{"n_layer": 15, "d_model": 192, "n_head": 3, "n_kv_head": 1, "head_dim": 64, "d_mlp": 512, "vocab_size": 4096, "activation": "swiglu", "norm": "rmsnorm", "norm_place": "pre", "norm_eps": 1e-06, "positions": "rope", "rope_base": 2400.0, "rope_fraction": 1.0, "qk_norm": false, "attn_scale": 0.125, "bias": "qkv", "tie_embeddings": true, "parallel_block": false, "init": "trunc", "init_std_qkv": 0.0253, "init_std_o": 0.00462, "init_std_up": 0.0253, "init_std_down": 0.00283, "init_out_by_depth": true, "optimizer": "soap_variant", "lr": 0.00535, "beta1": 0.95, "beta2": 0.98, "weight_decay": 0.025, "lr_head": 0.00796, "grad_clip": 2.0, "warmup_steps": 200, "schedule": "wsd", "decay_fraction": 0.769, "decay_shape": "linear", "final_lr_fraction": 0.02, "batch_tokens": 65536, "seq_len": 256, "doc_mask": true, "train_tokens": 390500000, "steps": 5959, "dataset": "wikipedia_en"}
Each number is 500 + 50 x the weight over its row's rms, rounded and kept within 0 to 999. Layers, rows and columns count from 0. Numbers have three digits each. The size before them is the row's rms in percent of the matrix's.

# gate: layer 9 MLP gate, 512x192, rms 0.168, rows 123-146, columns 0-191
# up: layer 9 MLP up, 512x192, rms 0.164, rows 123-146, columns 0-191
# down: layer 9 MLP down (transposed), 512x192, rms 0.162, rows 123-146, columns 0-191
gate123 102:524542512473599529505552445608502467565452607482512392440546449501470492445460455513531552486454633501482478464535528511501542455547488469487449524445483468573540533601483432537479529503551511459618485562425425460505458580478486492489452495451497444488478437635550509425497464592548520575503595474536514450544530517474507519420485561572357461504539514483539549539477542503590437519527452489439572451417471424451502469573480552467484451430552513495409559529464451560475534485475459562514461533468461514375485515500495536510510522519549431557502534497618415531576500561509479581
up123 111:462463576464604475534483500587547388452560574547552504578595526528487468435504546493457506552502485529521399407522567476546510506475507545417516514554545550428537534518493446427498487507512516413575529533509484534524515393410360488486529518491543433462467530527519517636522491607548543400479457562489511547546491543575579439541535494554404496375393522431465539458520522500507477498523496521509489466542479508474478461476565462461546455525538484490459601620517452527472499456555528587556447465507448544458521502460511505597573509538495498551501553509565497488606567483430549469
down123 101:487482500495547523456480519499544456454587410538424543525493454462463557482497515490463421537439417549476408544535562455463513398478520533408470550466574532525478428530554455516435443550606585534564539574459500553517542514497518526498441509494453503421425541563507417464513420446550461559433526462507428482523511511388499474490477496463451449576513575588457473478495477531450415544499607480488503460506441505419483490466521541590544411597491385547549496580484517454507546428497548476478502497487474515476400444420573497584518476366383500502538495553557479484571552468510438449
gate124 105:539523545534534457541446524522435550453522569493439586463528444424460490523435507548464456387529474563550608418407536500489580462515486477474433499485466506469544441423530470444468457489489427412508501488580542516526423444459470467480539584544475553494559518503543502491530548518447535466564607547493539544442479416556468499511535505579474532579507576570502462479479453544495510497601512542536519489439566552566462463440516427481461421447474513488545435514382484502489466439518478465390414583527551579461496470472524495532479532570486531491628466398501576531537420512478661537
up124 103:504532406526493558424536502515536584558562430569570482541459421466587541400569454503512422536481435526491570582549405348473454516511521499572495502447501493385498571481528542455561539535502410473429550387447439504425491529496523490492578523504492473526501469504458585542482488535473506517532513470488488520476490503416536485468433514470590555500489533466444537511476535502445534539421562552517470484506518489372497494479563621544446516506382463523525599542457534554517426532470471479489596486489564599459540546485456510550458491517549565564518411438487460448506547533445613511
down124 099:391553474395484520546429484468433548657420515416458506524592445474491559519407503570564468518487510521618411521423529468518413525504542520470487527488467514522493447547595466521480412573476495444484508461476485463527518491485424511527568494482446463448569452568492443480572469516515461508536464525587462516420429478435598420592494469427520522533448601400448478484439474489474489458506482510521471494471533496531564497570549456526485438510441496492536553459477517577478480404553466524522371572561516534585515544385569522503502517486546525457576557453461458459416463541465512490
gate125 100:545490476547533476547563495530493548476484455503453445420525491482477535483557450520530576504488451475513591490512508506485533406474483452468551515567375504641450405473464453541534442590433512449620453524456541459506560563576487507526522489483448433375478534505470605520572572498582564533499463578439525480536450468514489485574466456377547458523462562535498531544636495432534510494452525568392410511472583454531467563518511483436447562539453513517506577511513408417548532522472516532607490570565488453502557478403528499566460515463503457425499517461564484529520430500491499502
up125 105:552591526547401475497480496503508451536544537475582514539536455519533458446458531539384508482503458521573446398544597469418463531494455498445488518478548482512437472621517414446421502530463461506562506531541624447583481581523521527511461553493482495487457559536480480504458548443471471445479482480404568478577505535465555536566454489528455463450464531519414555466479590442398568553434540445514461557472522591465637422582513528580510603445475393537425477488492537439511502475540511492484515513465440480545447531562487509477513469422524480567515578501523520531475339498466470494
down125 100:537420530467518521574431493516447485650559510430495510517498564566454490543518557501458518441429468530462435430539471508495496453448615476494622487500457639487505489521499516547523558531414431490400547491430433447413494396452489460426442440485500529472528481545512492483469457499580510589504577492621453518539503407575505525438455495472455554431488473530527527521462427573483501529498471529531537512584466477576487522476471504485588523516594476611526467483474566503564440461474504507526475529516545478485578474399522494464532473506500476537483478574528533578439508477497307471
gate126 098:394420551495459507550556445551467421533548485431406476490414462529551454455385513526560477536563544495524457553484503596517483570548535450480586571512493526453504636452546480436494438531547586540508444446526584472536393483484480496437485408461442422492536523471531476558408561468516525583485507591475533459465531504426480483419473558478490489484457501570530439462525457502532524610472495476499593568467533511501391516476473480487534489432509449475426525589534498545493549556448495582472412430568526564547415479528543568522511602508505546493457463418486555547525472521566453553
up126 101:550398466492522384420542423619486538494542506503467504482413527466485569490512508405400482509552467433541484579487563461455540522527544557542432486439510540503558548480456504500449564569497496475520417581456486566434478569548459503476516449537413411412482447570410517465384493514564579500531487479455553501557458437489539559525541520472534495511488491518554427489602626462439550426462513501378509502533486453560393506478475549477499436500451498496475477532513528576514491462617537485430545452507510465525468463474524594459466441553505498443421465412441575526559512514514538561
down126 101:395456560582453468483536484526476514509490425450539534468484525473419489467525505493602445436451513428490435548509487489444530546451528556594473500479496563490518509493531429449528483512419543538518374510480489430391360651388509448602443394500494360474486491585482497490535515494472460588584539503535550562494481463409492559481544520393563541511447499526553495462513464443437499512463565523481489446568505501532473562505462462499521444415504495463558500472462496558516457435581472439564439527472489483507518530512517477459481512436454530608538508416497594519510437433424510536
gate127 109:632492508538546523489479503497511379526525546535503588496459532551537462526496535517466534450494487564571491540577480497486471514391585455527534480556478477545559522413483531501495464519549499494571430428461560498459556457475516444496550571532357544478435556594587548572506513527489479441528528496512472414439439459490403514443542465520572448401498467553407498542431473488423477493457555493502563486468468536602473445373580534548421466523437539470478506449585560496614494518520558550619523476501472516531494431542467491539533467430525483494549530455613508410477464531505565437
up127 104:519523490531573488526530519575524534525605507513461481481521503544437537490407519510541499456480521418558536478505584521459477496469505532509567591551431515514530490514493580451540557576505509332513527382546464516528566513435445461577473468479526491529554486417459517510502465495374437614485490579445415483421477402476496415487528513573517554480473533563504605559496544423480463562514534491488519536580448550429522406524432482477527447526515515567514393538530597506566474452496484533534436402578472473544462563417561562480550539463525465518419623548522495456540503495473559488
down127 101:489546509500539575497477538439521445572519509503504499627597422543424518466514523542513458488455515530489554423588558492543466465550493471428499591460601484542480467542482456428540428579452509464531531464506550527563539517503466549506459518404381435417508460512488537493408467471468511448540417522353506572498463564442484443571406542547554460476577513522509492460499494426467432574539553492584516609529518536505510605543454553519466483439413480510523566576411544493561507503463502527464525544421467427527453536459556579586461495465531546509475552434480587513597557532483484500
gate128 096:524447444594529423525552521431423430480490526508468488537435472470512477528491424595472525532456463489429402456498526532570602547502444533451502573519451479591558402587490553420477514524546498596441502450539478471449550534509600453439515494504453490547523582405542507444512456492500515346487519545411444453442464477447565472538431460521488442511579507464488598436501561481423576475511505531557519504368575472560550437478514510479461487544555480524575481554444482473442508539459620502549448547494514493501510551517526490574486525518537442514537502546472602574544431508419445543
up128 099:480436457365474540543598494545533524492600506609420495478539492533415531477511496496405473483413432501542403464624382559506378506538449410484491450553503507512425524442482488529536506511542526496461593504427525488575583508455434529536447483487531576466476477445464523535502478457513479512457488519474553501470527593593537477407579472512431538528417485457525573511484506471607475544575432563523562425495471436454454420475502558535425528437486532467528498449487503449495428543422442502529508451493470557480520435526391422467531476490474494536571520392481432549481493491500468459
down128 100:505538587459476528508492452401506467523470485480448554562540585537520487465517412453525456542550500541494467480489499445518469502389515538554531477502492474589501537464464525427523473519487442543527534464452464495523517471590505535477521509454489498487488486550577477504413444528503405421527379517518511596450443449554476519414455494569430464429513456472441424620446445590466531494447450545438482383552569513529461601478579450481484476573505538512444415530589412409583504464480492533528599357465508421542576520497476491419464472552500549454463487479394508501587449549464471470
gate129 103:545552414495482497573488511529480522480419545428505437559489476422566481421494461506601484526478364551375474491506402527494449496391487420469429449523463539523515462517524532453518495540550510493542485506541557469460564539428518512592546466580487511564554484494544490476451525489497463410503442517440525473570420478380542444466541479449469506462551601610507414480467426490461487588446530545517368553439490436431477474488548425602518442542538489498442532531533473641498502426490454496446406555520487521484496517580495441434469485504488519478512464551540598462489504509500583508
up129 100:483502497419478519509460561565540522510478487471524443491529523502486434399575495519454444554436482482374504444515459528525446552476532469437471516493501554449492499460550419473476540486469496522545450383522469595551451434449584518541531543503513481572521454591527365577499451469432539590511531516618459495502510441528497462463492552469505470400490507556458438426490392592570514471484496552483464533458537599501487490452567526473549418523522539510517471458499575526552495510537492426470395424568424561595442495579529459485446447411568429488552501490446562560483497489517593627
down129 098:484462506537516458468452498504547506514608487523448512504559460490420577391459529501461499414480403559505487571444526514484518458560521572463519565472449475492516435483516571585514494481463499545590506500434499452503475589452463496503519609515568441471427450527491462520548415491409492516571445509542479462546390468510516567512487597547542572426464511523465506417458439486393480440537488450472544568535479393532510348382552512526512491541472521563466489550551526438469535421439373442522461550503501573441454408474507530600492489412489451526505573441514457505532563462445502480
gate130 112:553568524418555522483429488582505537471540511467590495534466477460445503473489520514435422500524563508494470551548453451533519519562533491492636583575553548536536467501481510545461410532548548495575544452506532496453506469552544490583563439399499461517560617552491475551460446423556555529531484446386469562488507513493561480514489374523579448506456432523499540557543412557426462565483491504576517501419525491410486422485636478453469453448552495438433424531580553415481497465582554586493482551471526497455463449457501499527468436517487462424480508406561444499519437488479477588
up130 105:453479455534474479451597421534535467567498492547564392569471577518577538552479430454526496563544548499509435594554516493470508497508471489551533514429502459529578513551454504421417405477532564502506487441393507557534523522605502486463575630557428497584471479514553425464530518404566439538442519476454520490438476590582565567611587535540512459550447547451556557556453497446481544501511554575494504474455432464483386588510476440583522549566527536475522507471471443502525539593463467500539452523540494524472473528514516497527525583438456485416495569503525415526480526556444439487
down130 099:470540592584471523515555532511571503433434496469474428503531480519470467548558535545498449472501504460476399475446530526533397557541503485474528589496514456479485547494575441594567464574491514488528616430478496526515484514502491562499547554506441470474481502436543460521458504510463499457499450448476490424460614526541574563525503484645589491538429592385493491442456466410563473466545548518466535527427528474493432519431503477529466517449421511488451428504430444455440460446484535494530540590554426471407487511561478556573532494421558454433465485496653399479423558562517552460
gate131 103:480424492442587491476482546545383543486497568533591540565500503470463466430443452421514427506533466493466428570486566481488527589406486482467531517547456511495462509560497523407562519459445544576574472453474532605508480540486527515451520484606554517520568623464444432481574511492513475475584516519554500554471529422527479565496528485543545535593503452598522528414524444562537337454492515419496528485387528554512511509437492482533534487535552523557570473487429478481530486448453578577467595528520416411482424471537470496486452541467570558547584468432521430516497483496535469553
up131 100:461634573546500561485558488532518528462495509431548504530468411547479466446375500617464476624556427414476538537397526506512407502540487488485483449513515500578424472554407500395492427492586439565521478524485465434501525559484552471434498586500578506503502586536499473560450551522580468521517525475480502516400513507496565557477527531446532483544477473566515480482509506601450430498531456532444493578504512509506431448479536415532540560574533460531591440554426525472428482508442549473467532495467435487542530529660518548432396506470545488514549474580492513450488546552485478561
down131 104:500556405539475487440410518460502471559510494518447441647474401493471524487488482563542461518481543441489433569525471523588420530555621482535528519466423456534488523529531528474498451513491465568481482488441606500518526532544443486509539479515467508526526586511470465554471588450567533544500527513550538544499557462591522477447519497459491479487499467579477478430495499540541552446472570445611454493395416485544450609492505425533449538501431483519476440564494455401529574459490617474483546580573489518387527523597500540462399519541475474437452461526440657503483523514559449535
gate132 095:544470543472479516598557328517556432582397608472559491527516511513410450565481546462497498525492449419432433523565574504502526492498559535588516474548506506500450589477584645535454582475447452504523514536479470506533500487487568494505454556429586509504534486516583460493450511517491559473435484534515497570492543600547449421439480617540412607466583567476609446528582520548523445496486541496455542415513473511501483480486432549493478562465474485536464582451485550528494472500483399518468556520462470502412560458431450458462486485548494404493536493537508541514534508531549557513
up132 094:578597518503465464393534523462573555517452495482454496377543509520487476505561534420511528628464458515585499479530441521522545589427472545407391561528503502455500538562488518431460552441534381583502423446500447533545513524577481565510433477542412475552505514509536550556604501569502480469459568622518510471500500425470484559494530538503427620531555460506426515483428462516536440498468463515530489463478488516466596499487405545540544486445538477500460519439499431494494565576542524472531367542461492510505525401466560520519542505461548491602459455468544459449447447550528513567
down132 095:469541417464574457453630411560383522544472518493625524550482505531551535485416541464479581473448534493422550526538538482513477489445457479518485449484573437497427535468468509462564542464443558441503520457586478502531470478446465469572445455549533524534501469483570456477494489468507572527496510381482553449429503605445506476553489538462506490474515525512463434483479576520532604468423500551479514501453443450464514569432523596486450526469463532579481507560446552480399484532421525477436469562507432408520519435518481489419570479558465436600418597573574438435467449443514473581
gate133 104:512444480575486484547470553422490558400421511567519483532566450523540506482502474470503519483443452567542536509549535528523454441491547584507465452577453486497458531474568493522499483356546488409573546479658528546537543480525569595463514533468396523425460530522528448567483424525476447496518414463393579545547548510510510514438557506472497523584429475472517480491541531583415523560466570538539454488471501518455545511494568523377433462532498449545509567485567537533536552567569545369495427493554515415495540548437457480525488392540540494486416454544424485544436546514511471458
up133 109:475585481525491472537402503491490484412441526593531490525465465540439490507464484465522480457524527524493610528510508540547576484509575510472531534575517531573558441460530488566415484505521543477593446427440427487518510554439426535521500406380507483502442416526456515432420487610626484549499504541532522464430482569482491576546421526493518574476501559474494483482590491446580467539482485405559521422462533527520483488484541546429561386514470533526469496548381567567437456384456524527570537474402521443537468577519473523571480528453417403489512441492571555544509541523504527518
down133 106:526423555507509409438475504488540500513539501591479565409408488544424487394545547631487512540450538553484527606383470439357518476450567470570556578498477551513526490382539530549510437524556630562527543531461545496400441475494506470529471534409544486509581446478518560529568465527548473467548543478481442527464513488470467571479471422419541546559513505465588530470492562496571476528599467556487479572463461547458497545480562482464521527443525509500533605504488470522433497520531519598497460512556505441432470500589434466492480537531546468516543466511557553554573582518526477501
gate134 108:522509573592416515549560541491455489476472479435497428436436542479419469477517489530500510489511516528401531514490483500471513602529354372537488578468483530541495497464384667552542452453423503436623544495552519514551528450524541564567548458537535505535508504540507507602486514534420555529452529520505528492520529507457603558542584543511486618505436553526492616523521558492466550476477454480490553525427465496550485417517473492538584435546423464502543526546583518456424524463457492489510464511460420483539420461490516440496483460470487511518506553565517531589538584519470606443
up134 104:532490471544438448488483483457467418471424437434491478456451485499499492526563522416407499455501416463500470446467572558448450486512547507486454531544511438503512419579530523472500491380492545508573466484480482530503479526498443470596411473555501465466484430482485413449569535491551565485444460497508510449490522455488588491394420480486564403392574447585495554532479473373458452507531503426528532453522580470441434528501520545541441572560545568540579611503373565554518439505505593474517425513490446511495461452469442508551474499497396470554497500501652556488444517521557471463
down134 105:561485511449460572524494465462456492479446551569450414556381562518550503603485442502380491480481566504518486427468466587515448415550441578417568387459506531426433508485513506494446563431491581542527532520594470568513555572538496486529461559483537495486519579584386588502493458435455543530518522557533473425555487453463441527515477515481558533543533540504489533456509439488476437512472541519549475479506583466493485506482486532401454543534495515471582594557461470434569539506492519502457457425447528491450520549500419499472454458487420432427516608456478410616472512616445502490
gate135 097:418526528552550453481567709504567541582459508569513511542431521491458506546474458412448521515492528464503462464520551485483406564516482432558475489470490498465519389584548516550602513512545495497441503494518460490488557576500460535511427537510434545557559472504454543514493576496459497486511581469426546477520542399445535507411487498460570493500483556385481545480461448482510513577599600478521440467475421500493520507469488460507418482513467479503514540527482571418422451486417502471377417446428523531510488524483592490495568501525567438600525498468563476549417509566479575412
up135 092:504506563524592573511535562527597634485487565475513525519628460474501414521427437508451609469462542545534475556514507464508480529455476438468457459463429426521431520463478452500520563544465438629499435427523468468501431528483535492548513515446502530399437428498423466515543493463512459440485521484502533496464517418465424532416511408519503624507504507511536430522532586536552533468523469528458446481553431477526551444417409449478495463409506437554427486463457563480433502483468541471518540543490423471481569499459513474535564514543502620471562448512455483547421547630522593513
down135 090:485468437448558537519515536522518469550592501498461528466458506542498515546461436543472574511473459437483496484472560429489513601557531514458511451549475490487519496476481423524487488598425454476483406569506480419439537511523447436544423476531510564531610577489461434591531519476569484554450539587409505423501473573425554447532454487464410434489509507500514527503502545479453461487496521482454540467501482508538532333530529476566490505541459500485510427575498548439407547397429587490583510472586484507485592446438518344470500481466519621420527519574504438501519601434527547477
gate136 093:557505487455476540517484517515549493585560507398506423478502527461492511431487523458403391599507515485510520530495404550466480545512424473560494445523501548446550493484486544505464393471579519492409433474411499502518560488459519541487486576489431491537429505461502508476466398510504419618423484416381456468492517524379437491450530537458495474569473502612541581499517489497542550453509542478534545495529482526414510470457510421493519534480496464487513400474471567443541471528417559428518489447462612524459496495541647499517586582458570504601493484554505592536524400447472476518
up136 088:481384548445463548460565475551560484465474458572501509637507511499510565432518543557500448524529471512491508491479478474521498539537454465544548469500485508590502452531475492468508507516500567524484479493507507541432494478433477470487567542562497439417520467514536488542559514375480399546583465471477591425516599480575553526576445507488497429520623501545427541573559458515529459447502527522537456568548559558546503485539515411520568507498525517571538610431547493510507431528613471592502524518360496550609573441456422460425508492494559593506583506526543454539533510479634483464
down136 082:482510488487510523481472541611500537542518451517484483463531487519443531496559469549560544614552479423441460471394436620537578468550494502466486522446577447457543476507553600473505467507539536520441477420438447462485525508574433551488467574570412458487570451380427532493544453511432504465497489511495547501510507546468519611471459542590516486492508501535497499617485468493556543548408480442451394635527474578521456506576452518579480533497458536469560469526576494463567570490479537526519546436548553497409468551445625496548563569455555506525584490538490525470438437464486403487
gate137 099:487528482543601461523543520562557408465506466483538521469440440581442473442491440501437549487514420551525490518495474405572562541435511462485505500518467499440497394498512502471491574484517494558598494446505653498544488495499427563487533541508536438417574512494510527508436492428485509517393449439528535522477455544552540434502448501572452520505493427495499508409525533495498444484484574565538434576412577417514609458528510580551464535491385449518599575532519458447480495450508454562428577511426425499502463517533441370554448501485492531452475493394451574483539524566555545441
up137 099:546562505454478578419508504512501529445422494465507494608533514471443490553543510591531377473602487533563522484436500431480499483408436479527485432487560445535506561526430593535553548516408535441476485516487390502458528461429540479443455443515594431488496535474548473574516480593506556510554420454406466516485457448470537487526508463567527593476503459489505523538479498510580476462497469525534533513417448578443447480460536517519422458495513401443472402596538460485500532646560465438567459539447550518454534540487579520519518430474475481510493551381498579525569536588453526435
down137 100:487556340547523541461452556621512500478484492501482410566538418538549450526430396555442501516468498443554473513501477460546519483475419551478541536587531518511548542468461502526451450467473484554614509447556522458513503631496554458406557418536539449493476443484523566510460450520496554563464493497504514422477540547609507441623468572494518489485525529550451477424462490556598502475445569434611536486546544492538527579540538479477493521487417499488496586486549568509546469540466441555436470469442533458437507487534526427516430500490511513430505534438585514555483585516393598468
gate138 097:498417462629542482498590514493560557457480523543444600457438586496470511506577449540443489531546501520557481557615410482492475509488472443566485487497496488476491511453430516453540469486452376493556556447493435608510494492538543433445466511480551531509505449448500464440475432473548562508457425499492488496494443492553488670489416470543561549426500534495471522555537527552444383489541463476450549493577461556473438561549442450491460500463497500662454552556563441549567474442531558417473456522512506525454451384478463534477504556515585500561374510505536487481465501505522522542
up138 095:506500508519434484494554434489440547374443476501520467496545488528512559519463432495444498387524474468438466532466548545529533490473512437503480474522526471487528548499499405415561534483590431484433574539457508451509459556517524552543557503480542436584498452490593448462516504519432560506453486576513434516534426543502515421408422549539337432491521536365453610534439479508470508539590508459575453550460547497477577550493474463533593604525422477546474476509520509533431545529514601439623521494461555476559522541512541520453544510465459485425457568493413543510498457475390501460
down138 097:561515525455481585395514439502447559407538526506571516464546575492440488476427478451412431552513507483488533524373502556543534483423518413561522515540450486540467518457479554492526461477420404527440452497589379527452472490463425409512516463475418578514551556488517513462516514489533584478531441506460489526451473511456495533481494483612524540597528486408551521594501505492455492500616468505493489463495511512490504505459482388608505532468518548535532528504512448547522508518558457554527517506473405654544521572516551557393534557464398592570466489466491469566535518491550454591
gate139 103:458524449528472490636386449505491434496523551463506499535506462529591422448554517554493424438502418533525669495543477420536532527537471437445496587461419495472617473638454474512469496458470485442521551486441509517527517495461508357489459473481496466516552542461557477515544459540548583590476473509533531502541491525475515553485523417510585552494487475497503555449460527522580518508520537380569479552455542469528560514473640418498482526508453498547493544543483519488449546487502563467584499507480554452532458322483512420488464514531493538443516470532486479439498431397533514488
up139 103:457509512492551497465399476544518484553564585518543530499435541530493454549557433453557550507550482496502383519567482483547514542518527563530570504523572503567494465604526464587406511527582546488462449552527537596495494520390501513502499499472561498491487410526443471520597412623525501521489507471512546469459535452479457483533499568548509552514579491445389612477509590493487566542587506418406491552510452547480448556429563475500499518446542563578432553519467519516486381616550559502526458535511409495541518528503479568466572544564558488395537537480540449502455549536458420544
down139 103:428468561518559525615432487549508511480513530527540406451513484534581567558470534523464548572477510421484535460454553497514497426545491487488465456544454471516531486537516491596481511496515581541523532515505595581542561585509437523486542578542542492529472448573584525617500453422545586383417497517525470493563541536501506574490523505412437474478561496457468556492469551534479531543451431411525467390421425443507426509482517455508558508594400503486486496515487568548505445471499601449522580641513518434398552574555510492531442535487487500518474440468560473456521419560519427444
gate140 092:561545499553502428479510582433492625510504524464470504613586482473422438569538545519524505536498482506584457452473512553533575642583413467430450470500511519503404443404506596478476492474485559516492493461638465552485586549519510492436523501493408502489433458465502479542531540518526530508475588447519542494541442512511443550512523503535558481502448507489449503508542514515527418602471446412495490475459461558492585455589443557457490495450545433529422582406571496600547557546517521538515437445449454549474436438488524493489517564430545489548491452566543448469402466436568527543
up140 094:485468500522522485565495546471441503495447492577387445477473550517516493447539421552480600548477470448458499556499518515452511610472504505498479596448497576419480474582534517497496460525529613454411340444594485548476469430466542565522526531446458579514526540431500482519493457444473561560460561445433524542547390410565441552526566466577487552639472495490468542434548457579552503453555461579528524429474529505503552454515535499478466522584560528462577520485535484593416545540469457478538515469516490550518470496451611511565538474507426522387509480459473442531488473546520514573
down140 100:546537556455555550524533549525449407492509563527543537502490499462539550500500460460485610483436534523488508525483496518575577466528532537460502511556523561491543464474508447592468424471527412429553505456476558516487560467477564483567459466526589499498461460497485479434498553562564439522508486371507394486487451455448553490498544494600502533396538484471539422564570475489534509432531494496516519525512482423357459419505466516476525393525399605618550636532571506483455569445514462429566565492526495528483525480478429560417535430498497484462519527455394541435471440518502586415
gate141 101:564375535543567549520487444564513435513483536515509504557544476460514542535456537425514458527566541543507483541553531555436512490584560454459489567525457527588514507440409433499397539463476406609539416540554411535549548479500432538421393488449549558442526491473491520545595504454517501515489528470541503517470487497497472464446514514525554458514503420523453512578509515457479525446621665588551511464520540549547559473427451452532426502564468558550533506578485497536501501516434571576489412425494574473468528477593540481540476517537414416620487534466519536533508446511435459474
up141 104:576538455455520453631540540453471566506510467542453396526418469548503455518411549554490536526378461497425551508448438433597532523510433526435566459492416507512500548476502551480576482535517509462463501513452513518543462450503577420438423468663508479468541515512453518510511555491446529520543442535480462578545530570466521446446506521528511550451480542431581466560499496533517535512526463419460488436395468577451372494593476560547521483513522481510425578359516463424561471595456469462464504542462547538529562538447422543521478482407514550456459557469462475461501487495563493467
down141 104:525497522487498518567457548500484424492416480480497478540544509559487443522507543446520457486528472538535551500494485466528584572468505571509504538493484386499554444555522495508583489478507623523589560485449508511535564490601539457384514506540582456530552493502491473576540512528483523506490475493461549502507410430496499453518521498487532581496457486465430506586506520525512539537552462529455525605530561492503522540563523499487510355479563505575470476467480469518503395394413462430413448509463549470507619441462488519560613468546532523468460491528334460579495494663622566526
gate142 105:485495454438469580562490486489506459502503469538550541439487608523458449448534531459541557619537451515454498489506594514558476591546509532571518484525450552526541512521498501597471596490470546503505474465568608463514537507366550510438526514474481489499444553448543466454473560493562468592468523516426538494497698431547476450468513536523473498486544439509421500521518532523528490599529518427499541474420425496463494459399469346529484514459463490548480496471434481578431468391460454541480558492561493474616504479581495533442444605484555455434487489492579472532522496490468512575
up142 099:463466455481571495489482451399543473552522484505440444392533480480498484575561547441513423525438511510483535459512477474453500542537478445505576525613444516443530509505480505583470483569533532508473432451494554382643444541402522569441553397610572471442479515508550520554442406474548488566490504471549549468489519522587527500564481542397579464472457495515548520466440501478487488574503603649502488523519483559551491496461493519531461500484512425510400512472525470449481565433486567523528498440550462574435504452527508535493475525456428475433436573435521474561474449503484445645
down142 103:430567450484452564518529514529518526459505439446484437536459546471502572477463555471522563601557572572469487493604597487564392436456430545565501515465453537463497567561476479590429586442483561545472505551569469544440404447490506366456504499560461448567534629536475528540423486491511518505532514546469475534435480488541538517446396472518477438541452371536495471464423549486579479516502504474561572409441485545428476495520482505416542550585455444528531485525465593502496465512533475561479546482515489485585536529531451546485562593523556632510518517491507556463466548530439498472
gate143 104:524520502488517545438451457527604528469440479473526489595581577521500445519471515585452537399537527449458501494453582528454413463548504434509499512518473544435502429551485513466407476480557482479457512525483502451501551493421480492494536518592500498571567561468561548479565503494553477464447457487410616489444543564450520479575535499652489513593401469602489477519515524439549525571449488497498395507513459517482424464515448507514546611447454469473453461428457598378465560518532490487516454487525523432484469489429453446477616536617496391453487416532502477427444488508490526521
up143 106:566445455533516499466494468508508530443504469573459511512492564585487438493452525613405430458521448453504487549476477538572433463597542472558481472447429482498408497532500443472513562609539483458475540549452485528538451433478466490581534510509525487498469526456503576536488480496576508519475404490530577497475480557434497413495544425542465490573489406520606525547460556423595427510505443402462507620541411565454491417511529556475524597506419496416479478571490517463479566572589532595461490503551465473516548481542511556539567485527548501543545357478453577441412458538501483477
down143 104:558475404516545419398464472530549540476473568441440510540549505458559504451473487564571554557593546498477479532483550500525520447499524435537589545510441446454555498569565551487440523504525545504524513469576526486507564434420507473486538537550507451507537504389554460508432485492504468584508468505415537374464551490534500566478483524533589494610519491555542497401549584562503474547500481489357515559466506425373518507497461457546477500468431527443512529498537551436475548638525551485421465432526426529439457497407509534527603564424461487506444580540485507502554505434478583490
gate144 102:457452450426525521495496456576508527434523517583459509542442485453483471566544491538596558563583402424447503525473512486514476473539463516516440499481545451539512522538470472472488443506516538493508510473552533500531596523587568525509542440479521440596461457531436421507612541422407543477573490508519547475460545519467493412586468480515495527515432543588464488535552455447513556538443538538448383549592487593543545542516515481446435448515511445502470549429604408401453470395525519493539493423466461419503562470571616414570494449581491444516479529500512514396575425486478475461
up144 100:600506538484481487406557481528541486468464429468529411444534463471501435488498455461533587494474454525516509509529522436481541523466492501559454367499537433484484543556506541551484502526574484416484555540519447473486459493513535478495455523499537372406550546495439600370536468595540628481457497458478494468498568585547458523523600536543532507521485571533414483541442549473469422466439545526570529469470473458518524444485439537493549370398458512460391435516526587565498463558430458529567567480462543452458533524545474457429509493494406464469449537559468546532520564419530518406
down144 100:488449514520555502526538463501500494496456503595557498532506443430485628472513473455574453516458424505520518478569472593556426548580477452498502586456522433520539470471511508452457466541529507524534529527516569430640551467451458561522572528417502485503424543441616542518455468506523404467524466513430613526523478587463518583514527486428502459486600548496481520443521527490500544472499500442516533489551495632446582492492566496415534422524482461406652495496461485563545426504520546516530557523446495589533454452510579422547451430391549528529438475585440477490488540520506438479
gate145 081:422475501512402496467487494447505508543380527402496584489595422514469440510515414446388430496506583554536437433382488440474477461461475492457516469473512514528541510476537423508512425459494468534542456462531546492480445499456526464461485560497500497573416508478536560380524451481489508573505510534505440530447566489406482460490473573560431548402569460506561527533495457489453437510491414519389480470519450444506507556439496484503533511496551631474634479561530590536388422449465478450474485591487565433552529496445465490413522515485523580510525459475495547549453510571449504579
up145 094:514604425501560554448503511575508504555500414401523484427432517461511490513567463507455530534516394482464557550567463540458465518513464438542507431558535409588494579423560512512476485519562489395424495370479474438573512486523515541534445525503493502605489522471448528519487452483512466498495519479451526527516525607581501492472431566492505485519480607480453501564566450582559544500494557527517415536475483526399480402494500522556422479596457434436546470581504470598514488508469588454492514422447608493456546531474545579501580542506596452500538458539504559453445572444464431508
down145 084:443501549497462600509560503446610563553471589497469524523575482524517421567406470529524532465513555503623491510359541446481550498427512490515531569479527437429549474449484474489506479438445490470471531521542532544370489542456433371445509527567488455478478501510622463451615476571403514504541472549547436537483530555523547478508501477559466490544452447562563507511588554403452488488465517540444536436466487494610505573459471528514567455425516539482521533484551495481403557429419458545550499557585468444501466455544422441457475535538485537553471537419509436565515488527529525511
gate146 102:497459462559480551518520404554543446438402527525543418544538454491488448459465427510475564548528471531570548441590484437518485454547530493471572550559429440409499451502524385579535428468400553585575513467495504580481519504536468437443465452512505539499515424499456456446499393542529537406433513523447554503532550473491518473605493478535514544581533453401449458503486599572473493489381456429380549486484484509497566566476466515475461467497490496565550537547536474630474524543489438482578460598485482443555539500479463528457431514399480528420488494450511486450535520439477482436
up146 095:403539507452494513508519594500531399607481472549442512501564477530610599471425442526534560463517488535482424425438530395463472541497554571465500435572420514558574449588498448442493539524458532553473511583500461389460443594583474493456481466405528444454557558524532543452449545539461452523548427541599526465591468471403515508484550526391413496568518468464540493453587509441466492463562543474581455451454479558518554424488514569550506476490553528483466572513505579531518514451544513511506468500512515530480498453535573492469463501422439552524531512488600527450590516551533544515
down146 098:447490583465457545498591480486490509551494445452551474512457614510458501484545552442512442505516447467445485505410503542406477518468465586446433489479557517474461567622500502447644520517444485485406487411515407566470421451390591448483490449595388429502612539547472469433525528550526617498543512558505469487455483559467473484527500486470428472480449527542484455489570416482493519521493516537449498517581506479490517542470540424448475505489502476464553433489460519501529481494482545632460421417426489455449483527459501472522572511564620516546494523600474511521467566480463463595